{"n_layer": 14, "n_head": 3, "head_dim": 64, "d_mlp": 512, "vocab_size": 1564, "positions": "rope", "beta1": 0.9, "lr_head": 0.00535, "warmup_steps": 200, "decay_fraction": 0.462, "steps": 15851}
Each number is 128 + 32 x the weight over its row's rms, rounded and kept within 0 to 255. Layers, rows and columns count from 0. Numbers have three digits each. The size before them is the row's rms in percent of the matrix's.

# down: layer 2 MLP down (transposed), 512x192, rms 0.075, rows 26-43, columns 96-143
# gate: layer 2 MLP gate, 512x192, rms 0.209, rows 27-43, columns 96-143
# up: layer 2 MLP up, 512x192, rms 0.211, rows 27-43, columns 96-143
down26 096:130095117045177149207131123081165183159171136163135120190142105150179179114101171145139136153110202119141111132131175154092117072107125142089088
gate27 088:145174123080099116097088096074184131168045090146133138079151095137111202149068120132136191106098206117150143199134075112095073165122150121188212
up27 090:100093143118147065142065128087183041083109148143161102121110086109114132147145128175138094150216084137140157081101139123111165133128161114169123
down27 087:180134162157136145095202144115132163126182101147104184131102145113140142078118072149149150132122135174125113138083088107093109122172179153140118
gate28 093:123120165165104114087115114090167153167122088145123125130121102061128075105140137162164159159138101103116123138124144103121086104151140084129153
up28 093:175168131151109153100113195137118137204114097154177145076139121099125108093096115132122103130122131104157081157145095102168091091096187104178112
down28 112:137163097128123125125068066113095138089133085096112138164154129155090122164134156097110188243134157133134102112133169153126160125183156108120073
gate29 103:096153179165102155132112147168102094152155192119141106099150129130128037123191137028166097133189100130138163118147085132167120220178125115126164
up29 107:086126079097089153123158181156130123197172145127129098052160081158107127132160155177097110132124133126106115149096149091118166154095115157149076
down29 100:172122121116135144138104118138116199069113152099072186157145126109147182132152081165113136178134164101131087107104097116132101104098088091121136
gate30 095:121146068164084135151230156121117173090191128083138155132141122137106125068080138120092158162113148071169097148147149120140100111156108086132187
up30 092:077120108059097146202092097200153108134177106163117162095096142122130109098132141151095100135194084136102088124127140129142081121182189124162160
down30 095:132127121182189074172131135070098153152117178146101127145098125156148134161147170108096156153054082170148064154159169135164152151163087176134080
gate31 093:121138183183133123112126143072152099087191145144127126169106087110162055077124084082102163132091153139080125174107070145124148083118158121174164
up31 101:160148097113070111090129201092158103101093152116075116140211137089146181142154120081093140130176132070176144154050091160134158173171162112148118
down31 092:179193170135124081146119146159155164154122172078122135097111126095106101132092173181171136173153105100132137054163135105157140127168100092112073
gate32 107:052116103117076146149167110149080145061145081173190128173135098152056150156156129104124156111072138115169121163106166130159134151138150095075125
up32 105:178138155160117071166109071136097095138132122115113087139135104129159110101086164116130143135160157097148101109132123114112178157115124090134143
down32 109:087085119156128093177119115118149161107143121186118163169137140135154133103146106096116118126096103128152144105125151104233095092130107097155142
gate33 109:146170110142212140148121110164150146160168147103159128109117145168173150103120159154231063140120112120143076063072116183125137168107128180100157
up33 103:099074229065101161110136147111124116118071171181133058170114135067107127124112092128145125125144171198123138143196165175161177158154142117109075
down33 102:142135105107158093110122154163151122121187159115137148062148197133186200118175094101141101096112122103095087130078119058094126090152134136104124
gate34 101:128123184146087075134118155121131094152133121124204128190107102120171176129130117162160171120089131089130097194139148134134136189137110099094235
up34 096:131102127149124152104154112071135153048087178115095117135138127077119159095085198169100102170045127157118083116110163146160160089138082100127134
down34 093:116135118113147079097105117197128062154171106147152151121133105080172110126131129141116244126172187087181101120199113147105083154172102129105142
gate35 090:110120171151175127169084153102122123141168143149179148164107023179111109172118148153097100127168102126165152196107100079139108167138150146064126
up35 094:121127127132104122144142114116153182140075104126130076102077144130152146165175100116144068136160080029129156097147144164112136096120103141170156
down35 086:134134109149102115124112164121133099110090097100084145130210149077143085122130081143151156120110103188074099180105130121147159142102163064092124
gate36 103:131122129150156106070185107111107139111183132136187132168129125100130145109165128170169157165131137153132141085135129185097100106115151179128139
up36 107:062140143162141144143075188170140112140142035101099113073122175171106116131099174055113113129108135120149143109106154125103136134131160078121124
down36 104:108117086129161104161082118125130081138099155141127119164138076178125153072119155167130078176119077093139103144132139078119105143146156175177153
gate37 110:208109187178156141194118142145092161099096087076141124134126150143129134159201136188156123112139151106101114127107116126141154124094090128129099
up37 115:091123137157137135092132094127156118094154127052069111175098173189091085144163131104143126158178080066145128105095170123147139123113164188111141
down37 106:129144119136094150099126094170099149173179126153128122146081206120149112162147137144112154148090098167130092094073133128147152142058091083132106
gate38 097:068128140117128095120118188096192203104172142130123064076148122090098081090098129129157161197159111146175145128136170179126061130125113133154113
up38 095:143141098098150154127087110111070131142097149120081145170161118154189124158130150161076126106111136084091141064134127082121104158121142118113159
down38 090:128147112099091139153157079157082122125124148157104127163112160091115173103156137081174127128102098158110083166119146117149109110125197100144147
gate39 103:128103146155083140086105168166120186181105129148081103080139117135199131137105099164125146145137094156153162111109141118079203118190120126178155
up39 104:115124140071127103130141100139104132115075149129132126072135129170136131144132152123123119109136141146180124154135194091143118106119129162169187
down39 102:144157150101185116081108110105146127131173137188166122146088164076114118110155090178104104023148167109177120090129152105112118128162155130112163
gate40 093:150117138140079158119085116103126178142131095058192187146141140149149121074140149087118158129079132158143108184094092086164104097100126159056214
up40 096:212141121148166161151122120145129144133097141095074201125131137143160173101125148131141188169086185110126145130141136126153132131148135171169106
down40 101:137136107153087152130183156113105129099101149146174164147141098148102170115151110118107128148104124177241130134054103126161123105135103155083134
gate41 085:156087139143085083133065177095107144119056045175118172157165153116096118147144127161094065105119149103099066135165049095175115087090091114092161
up41 087:086065158118060126145123165075086149140111074136145099195134084172183112120101143134130157131171120108070167152169120051124099113138122105160144
down41 084:109181102084156115137138057124148166130156160099057119149131192125142104146159173100080141163147130117103151112100077113119142102088110099160109
gate42 097:149144146076121169152136098148163123139132124107158171159181169133141109115134175087134163080108141101153104125197170139156088152156145135089155
up42 096:195130165153163157158126128167138112206196076125130121133144142151068130140172108116124140134167166124177097130154142146098122154082133109103112
down42 097:132115132104064137126107089116095173108096146161085181138125115116183097112132119161133157099079133135116139125102099114133119149122147112140154
gate43 095:147083147169086080137115157137137119150134082143160178097127116154109165143159111141126180157127110160119152123168130148106178155096214124090128
up43 099:171073104199123094122077118119128104173134142163107230203127160141124125111099185097085155131146120127100142111073134160156129134182099047101159
down43 095:132131133110173129129143141160096164120123131080104102101144110137165112134106138129087094169144148100210158086120141090061154131127144182197116